From a checkpoint of a small transformer trained on Wikipedia.
Size: width 192, 2 heads of 96, MLP 768 GELU, 9.28M parameters.
Each number is 128 + 24 x the weight over its row's rms, rounded and kept within 0 to 255. Layers, rows and columns count from 0. The size above them is the row's rms in percent of the matrix's.

# layer 4 MLP up, 768x192, rms 0.0558, rows 116-124, columns 0-191
size [113 120  18 120 115 124  22 117 124]
[[121 151 118 144 159 145 143 110 160 137 186 179 114 107 147 159 110 152 116 140 105 167 104 104 113 165 104 180 155  73 107 124 116 132 118 101 109 130 178 148  65 128 111 124 138 102 109 127 134 137 134 101 129  94 121 144 103 134 133 136 146  99 135 114 129 160 114 130 130 133 119  81 118 151 135 130 149 131 112 140 140  98  77 103 132 125 137 137  93 144 101 102 169 115 123 100 142 105 142 140  61 121 138 124 143 112 129 157 117 146 133 169 151  76 138 133  90 121 153 171 111 178 116 152 135 121 130 114 121 116 107 125 146 125 153 121  97 130 101 151 100 102 165 105 106 143 105 112 101 108 106 121  99 150 138 129 141 121  75 153 135 147 164 139 161 134  83 144 170 137 134 125  86 126 105 177 136 146 149 143 107 153 117 137 101 144 121 104 126 128 173  79]
 [142 154 106 116 140 157 142 142 135 122 130 121 178 151 124 142 127 151 166 102 116 128 123 159 107 136 146 134 148 138 106 130 142 207 108 152 125 139 130  94 130 142 136 140 142 128 128 121 123 133 140 121 123 114 133 121 110 115 155 133  99 110 130 113 125 113 137 141  65 123 143 155 102 174 118 100 123 148 137 101 117 152 128 110 135  85 144 148 143 112 110 214 110 118 174 147 141 150 128 138 106 162  84 154  98  77 189 123  86 147 112 136 134 138 141 130 108 120 110 108 118 164  92 170 129 110 118 158 149 121 144 145 150 132 106  98 104  99 136  97  93 136 120 143  91  99 110  97 154 160 114  99 106 161  90 104 124 139 107 168 108 125 121 106  86 121 119 111 147 131 180 112 147 166 117 161 107 106  75 139 115 164 170 134 126 112 169 130 108  98 123 140]
 [140 159 123 120 110 116 122 156 183 141 147 163 129 189 150 112 202 169 110 136  92 130 116 123 136 134 120 100 118 154 135 167 160 128 179 135 152 119 136  78 118 138 147 115  64 108 138 102 133 156 145 150 121 126 120 180 137 150 137  85 129 139 123 172 147 133 157 136 110 144 136 137 113 107 143 107 157 144 114 117 128 149 134 132 116 159 135 174 134 157 132 159 118 140 151 168 108 164 124 104 137 114 103  75 151 130  95 139 127 126 105 133 114 108 156 147 115 105 149  91 130 123 136 114 142 165 141 132 178 172 143  88 123 160 126 128 140 134 157  96 103 141 103 141 112 129 116 126  72 125 152 119 112 152 126 153 180 131 131 132 178 162 154 126 145 154 137 126 136 108 131 136  85 115 109 124 148 135 158 106 176 125  93  82 150 129 134 130 155 130 129 107]
 [160 129  86 181 129 121 180  95 147 135 125 143 140 122 102 117 108 107 103 133 125 109 140 140 104 105 165 130  69 121 110 149 137  98 126 124 151 165 136 115 152 179 118 147 113  96 126 139 144 145 143 144 145 134 121 170 134  90 127 138 127 147 151 124 101 131 123 157  79 138 100 159 150 163  97 160 129 143 140 107 108 119 115 155 161 137 153 146 138 137 106 146 123 138 131 114 105 131 173  92 151 143 108 158 106 180  75  96 145 142  98 172 142 143 126 126 145 159 111  64 120 131 116 123 109 122 101 112 118  99 150 157 170 127 125 108 104 125 112 109  97 155 172 111 119 124 133 117 128 170 101 157 118 134  52 165 112  89 100  95 127 124 135 139 134 129 103 134 139 103 134 146 135 115 171 137 114 152 100 132 128 138 143 108 148 153  90 154 111 130 111  69]
 [142 127  93 123 166 144 108 120 167 112  91 103 162 131 103 166 110 117 120 120 128 154 108 148 113 135 154 118 131 123 137 107  78 125 138 123 138 125 148 123 135  75 151  98 168 123 148 137 134 177 170 126 115  87 161 115 118 175 105 124  95 137  92 149 118  80 127 103 123 141 157 138  89 118 102 129 203 134 156 111 120 105 119 169 156 116 122 125 141 145 127 155 128 153 126 129 108 101 112 177 114 121  83 108 120 141 143 162 141 106 100 129 142 116 112 115  96  99  83 106 155 107 120  98 105 130 133  90 145  85 120 105 170 138 144 128 132 113 173 107 119 138 106 148  82 168 154 142 162 129 137 128 157 125 135 143 152 111 123 130 138 125 121 153 151 145 142 146 143 165 140  95 155 133 139 179  98 168 111 152 117 174 143 139 132 149 162  83 106 132 148 158]
 [126 115  96  73 126 145 155 144 108 134  96 140 101 127 146 145 125 163 133  99 115 162 135 138 132 139  89 101 132 152  68  87 146 100 144 144 138 147 137 106 129 120  97 126 129  94 130 154 149 170 153 148 161  88  94 121 109 124  84 120 111 119  91 131 131 131  96 113 148 128 142 105 116 140 115  80 193 112 104 129 155 111  93 139 122  92 135 118 189 148 175 136 142 144 180 113 145 118 140 149 109 131  91 130  96 114 127 119 138 175  96  86 139 114 130 149 122 105 131 118  97 151 112 115 116 137 119  79 109 129 121 121 115 111 142 144 120 126 144 153 131  89 131 114 114 135 113 140 141 104 131 163 122 149 122 152 148 124 131 159 119 155 105 131 125 207 127 148 179 152 130  51 122 118 144 180 105 142 131 139 121 128 137 143 114 133 145 117 123 119 178 153]
 [104 128 114 147  92 116 103 103 136  94 113 118 137 149 107 135 152 105 110 138 136 129  35 118 114 136 130 130 129  98 104 172 134 120 124 125 103  96 140  73 117 140  87 130 100 118 105 144 136 149 100 130 145 125 125 129 101  79 134  78  74 135 129 156 165  88 143 140 121 124 121 130 168 174 140 109  66 105 136 155 113 138 129 132 146 133 106 148 129  93 133 170  95 103 134 138 110 105 163 113 118 131 127 149 162 143 126 128 129 128 127 115 115 142 156 142 100 104 117 126 100 146 130  89 156 145 149 147 138 127 115 146 133 137 127 137 123  95 103 131 106 111 129 106 126 117 145 161 168 158  98 145 107  86 169  99 134 152 124 161  74 162 140 129  83 124 131 106 130 102  66 131  81 154 108 130 185 130 124 107 155 118 123 107 139 130 165 152  99 130 164 148]
 [108 116 112 156 124 167 170 149 122 129 131 107 135 143  59 135 139 123 159 130 125 135  95 126 111  59 113 133 110 102 113 102 114 124 150 135 165 120 166 156  99 130 140 140 113 135 106 101 144 151 143 119 139 111 145 109 169 146 126 130 143 137 129 144 150 113 162 118 158  95 145 194 133 131 132 120 168 124 148 125  94 130 151 124  94  99 125 140 116 140 108 126 131 160 165 132 124 115 138 166 106 100  93 171 207 125 154  91 118 119 132 143 124 136 145 122 113 106 126 121 133 155 146 110  92  91 102 125 133 129 161  87 115 123 125 135 119  97 120 163 109  90 146 169 119 208 117 118 125 154 136 145 101 125  89 151  96 115 131 165 149 142 157 132 101 149  93 132 126 122 152  91 107 145  97 160 122 153 125 141 133 147 130  97 139 138  86  74 115 112  99  96]
 [124 181 125  68 141 155 153 120 171 136 105 128 156 107 128 111  98 131 156 127 133 130 109 151 112 120 169  82 141 110  88 103 124 171 129 101  73 127 133 118 123 133 162 123 159  92 108 128 176 112 157  97 127 127 101 153 107 145 135 127 120 155 101 158  93  97 136  93 137 130 163 133  84 144  72 135  99  91 113 124 115 142 131 181 136 112 123 148 116  86 152 146 130 150 141 104 178 138 130 135 154 121  97 149 130 109 107  83  95  92 149 102 143 102 113 144 112 137 145 158 133 116 122 122  60 140  89 103 123 116 157  92 113 119 124 147 176 119 153 104 114 114 136 137 128 100 153 147 121 128 131 154 164 137 129 161 162 115 129 135 127 109 114 144 156 151 130 134 159 116 160 108  89 154 129 113 165 127 109 135 143 139 150 154 129 146 188 136 106 118 137 154]]
# layer 4 MLP down (transposed), 768x192, rms 0.0335, rows 116-123, columns 0-191
size [130 120   7 124  80 119   8 119]
[[124 132 133 124 124 143 110 160 105  73  92 111 128 119  84 145  57  92  96 123 140 135 137 133 156 101 126 107 123 146 171 104 134 116 103 123 134 106 103 111 175 137  88 137 100 199 148 115 144 123 136 163  92 174 114 146 148 115 182 100  88 142  96 133 148 111 104 111 141 116 135 116 120 117 112 106 116 135 156 125 116 139 106 111 119 110 123 148 165 166 107 120 124 129 118 153 136 113 123 164 144 148 107 143 161  52 120  85 183 134 147 167 124 147 155  84 131 119 142 131 109 115 146 106 110 148 101 177 140 150 122 118 118 154  88 164 151 128 110 117 141 138 128 162 158 125 130 147 154 137 113 129 152 138 143 135 162 128 131 104 167 134 111 124 122 166 135 128  73 156 124 121 163 105 121 121 100 145 136 139 109 115 135 127 186 125  98 131 133 113  89 122]
 [148 129 134 159 107 160 144 118 143 127 135 130  86 138 167 122 157 153 153 137 131 123 129 155 118 124 138 152 113 107 114  72 116 115 150 129 130 122 101 198 127 133 144 108 120 121 151 113 121  95 165 123 117 152 143 113 141 106 137 134 153 107  86 126 165 161 153 103 118 148 137 126 117  84 119 111 136 110 126 138 123 119 137 159  98 145 163 122 141 137 163 167 133 121 111 101 109 133  85  98  95 180 144 161 118 122 113  78  91 119 163  82 107 122 132 125 151 106 115 142 107 127 167 173 130 143 123 153 110 135 117 140 124 118 103 106 119  83 134 114 170 136 110 130 144 110  99 151 152 143 103  83 114 164 113 118 105 131 170 166 109 138 119  97 120 134 157 149  85 161  90 181 171  91 142 106 118 113 114 108 121 109 128 129 148 117 122  52 134 167 105 174]
 [ 77 106 181  84 113 128 101 113 131 111 131 131 104 117 114 101  99 116 118  85 120 143 140 168 130 157 106 142 153 141 164 117 115 146 117 146 142 119 131  96 150 153 160 115 151 148 125 118 157  86 133 125 165  98 102 103 113 154 110 111 109 152  90 117 103 183 142 105 176 160 101 153 117 113 122 111  90 129 189 141 141 125 130 102 133 144 149  73 131 159 124 139 110 135 124 116  82 122 150 153 157 141 151 140 119 117 114 131 140 148 156 142 171 144 133 114 107 154 110 158 135 100 110 115 130 113 134 138 145 171 115 111 107 111 148 118 103 100 109  63 137 122 156 155 127 133 127 164 180 123  96 141 142 115 134  77 189 122 144  82 103 107 111 131 107 114 125 126  83  95 114  88 129 109 170 140 129 156 119 131 118 130 140 110  88 155 119 102 134 136 140 104]
 [168 155  89 164 158 100 139 117 133  89 130 158 152 150 148  85 100 120 108 153 111 131 140 122 148 147 128 137 144 157 121 120 154 156 138 134 138 118 142  89  83  87 134 138 100 150 148 120  77 107 138 139 111 142 145 131 134 123  98 162 158 110 143 156  96 144 119  99 200 108 136 149 129 147  96 137 116 125 148 156 114  88  78 160 183 129  78 112 107  86 106 149 166 117 133  85 115 103 111 113 134 105 114 109 133 151 161 111 123 113 129 149 134 130 146 159 109 128 140 144 137 117 133 134 127 105 133 105 123 102 167 119 115  83 123 164 132 135 113 113 151 101 151 121 107 166 134 144 116 106 118  96  89 136 156 110 166  93 146 100 136 113 151 137 137 159 126 120 198 114 116 130 136 126 132  88 138 105  90 173 136 141 136 124 158 143 161 133 121 146  63 126]
 [114 129  95 143 146 169 131 137 148 117 153 112 101 126 118 111  91 151  75  87 118 140  93 111 172 126 126 128 134 100  77  91 131 147 155 162 126 153 150 129 136 115  91  83  61 114 173 119 108 130 138 150 143  95 110 103 108 107 127 127 127 132 159 134 116 144  92  92 100 149  63 110 135 139 102 114 170 134 164 124 118 109 171 154 138 129 117 102 117 133 118 112 121 141 118 154 130  86 143  98 106 118 137 134 166 126 150 139 136 135 158 117 156 116 113 105 125 154 134  91 126 109 107 129 117 121 138 133 126 106 137 140 160 125 146 140 131 113 167 182 152 164 104 100 123 159 137 133 173 118 109 148 110 175 142 107 154 153 107  80 144 143 119 173 116 138 110 175 167 119 138 148 141 152 111 132  88 140 155 114 147 138  87 112 168 155 158  96 130 115 107 153]
 [101 111 162 104 157 101 113 120 158 130 148 137 123 138 146 123 133 106 129 159  93 101  90 117 110 120 125  79 103 155 120 140 100 126  86 145 136 112 167 163 144 138 150  78 127 157 108 173 129 131 147 118  97 125 120 178  92 101 124  96 146 139 176 134  78 147 170 145 136 110 105 110 134 142 117 142 150 149 103 158 169 149 120 125 117 128 178 149 137 145 143 152 141 107 131 133 130 145 152 106 128 140 106 148 161 173 143 137 104  55 159  99 104 165 107 117 128 144 148 105  94  96 133 118 129 147 106 170 106 146  69  99 113 116 167 150 115 103 128 112 109  82 113 114 149  82 133 137 161  83 142 129 152 133 135 112 102 111 154 103 133 140 111 112 108 130 133  97 178 152 121 115 111 159 147 115 103 165 120 110 123 137 168 145 134 122 114 120 117 124 140 163]
 [116 135 114 146 125 109 110 119 102 127 103 124  72 111 131 159 151 130 145 146 142 128 157 137 133 135  89 128 124 146 152  92  77 145 145 113 148 116  78 161 134  99 160  99 170 150 110 139 135 133 135 145 126 128  99 100 163 149 128 109 137 106 161  94  62 147 105 129 134 109 148 145 116 105 145 107 159 165 103  89 100 122  94 122 127 131 132 135 106  89 148 145 108 145 132  89 170 157 132 139 155 128 134 125 136  92 105  57 146 130 166 125 129 143 106 119 131 124 178 133 136 164 112 128 139 126 108 104 172 103  97 145 131 130 144 147 123 127 133  79 170 184 105 100 150 116 106 132 156 101 130 102 136 134 122 138  95  80 133 102 148 117 115 141 139 115 121 108 103 124 156  87 161 160 154 117  80 141 116 158 125 172 173 155 146  89 127 123  93 129 124 120]
 [150 145 109 135 111 110 138 135 115 135 114 115 117 166 185 111 156  85 102 116 131  83 111 135 109 135 149 165 121 141 149 103 123 157 102 106 129 114 116 127 163 137 101 145 143 147 148 121 139 125 112 153 158 145 157 113 122 104 104 125 157 106 129 172 140 140 158  79 100 127 144 147 149 164 195 124 110 134 129 207 142 171 141 131 119 119 118 157 131 112 158 103 107 159 140 127 118 110 131 123 191 105  92  95 154 145 102 154 119 134 108 132 138 123 148 147 127 126 127  97 157 151 122 150 117 114 125 160 106 110 104  95 121  98 108 119 128 138 109 113 137  64 115 140 121 144 102 116 118 105  75 143 143 126 153 113 155  92 145 154 144 121 116  93 147 114 126  90 136 112 109 128 173 123 108 154 126  47 144 120 152 146 143 164 122 134  62 117 121 115 150 108]]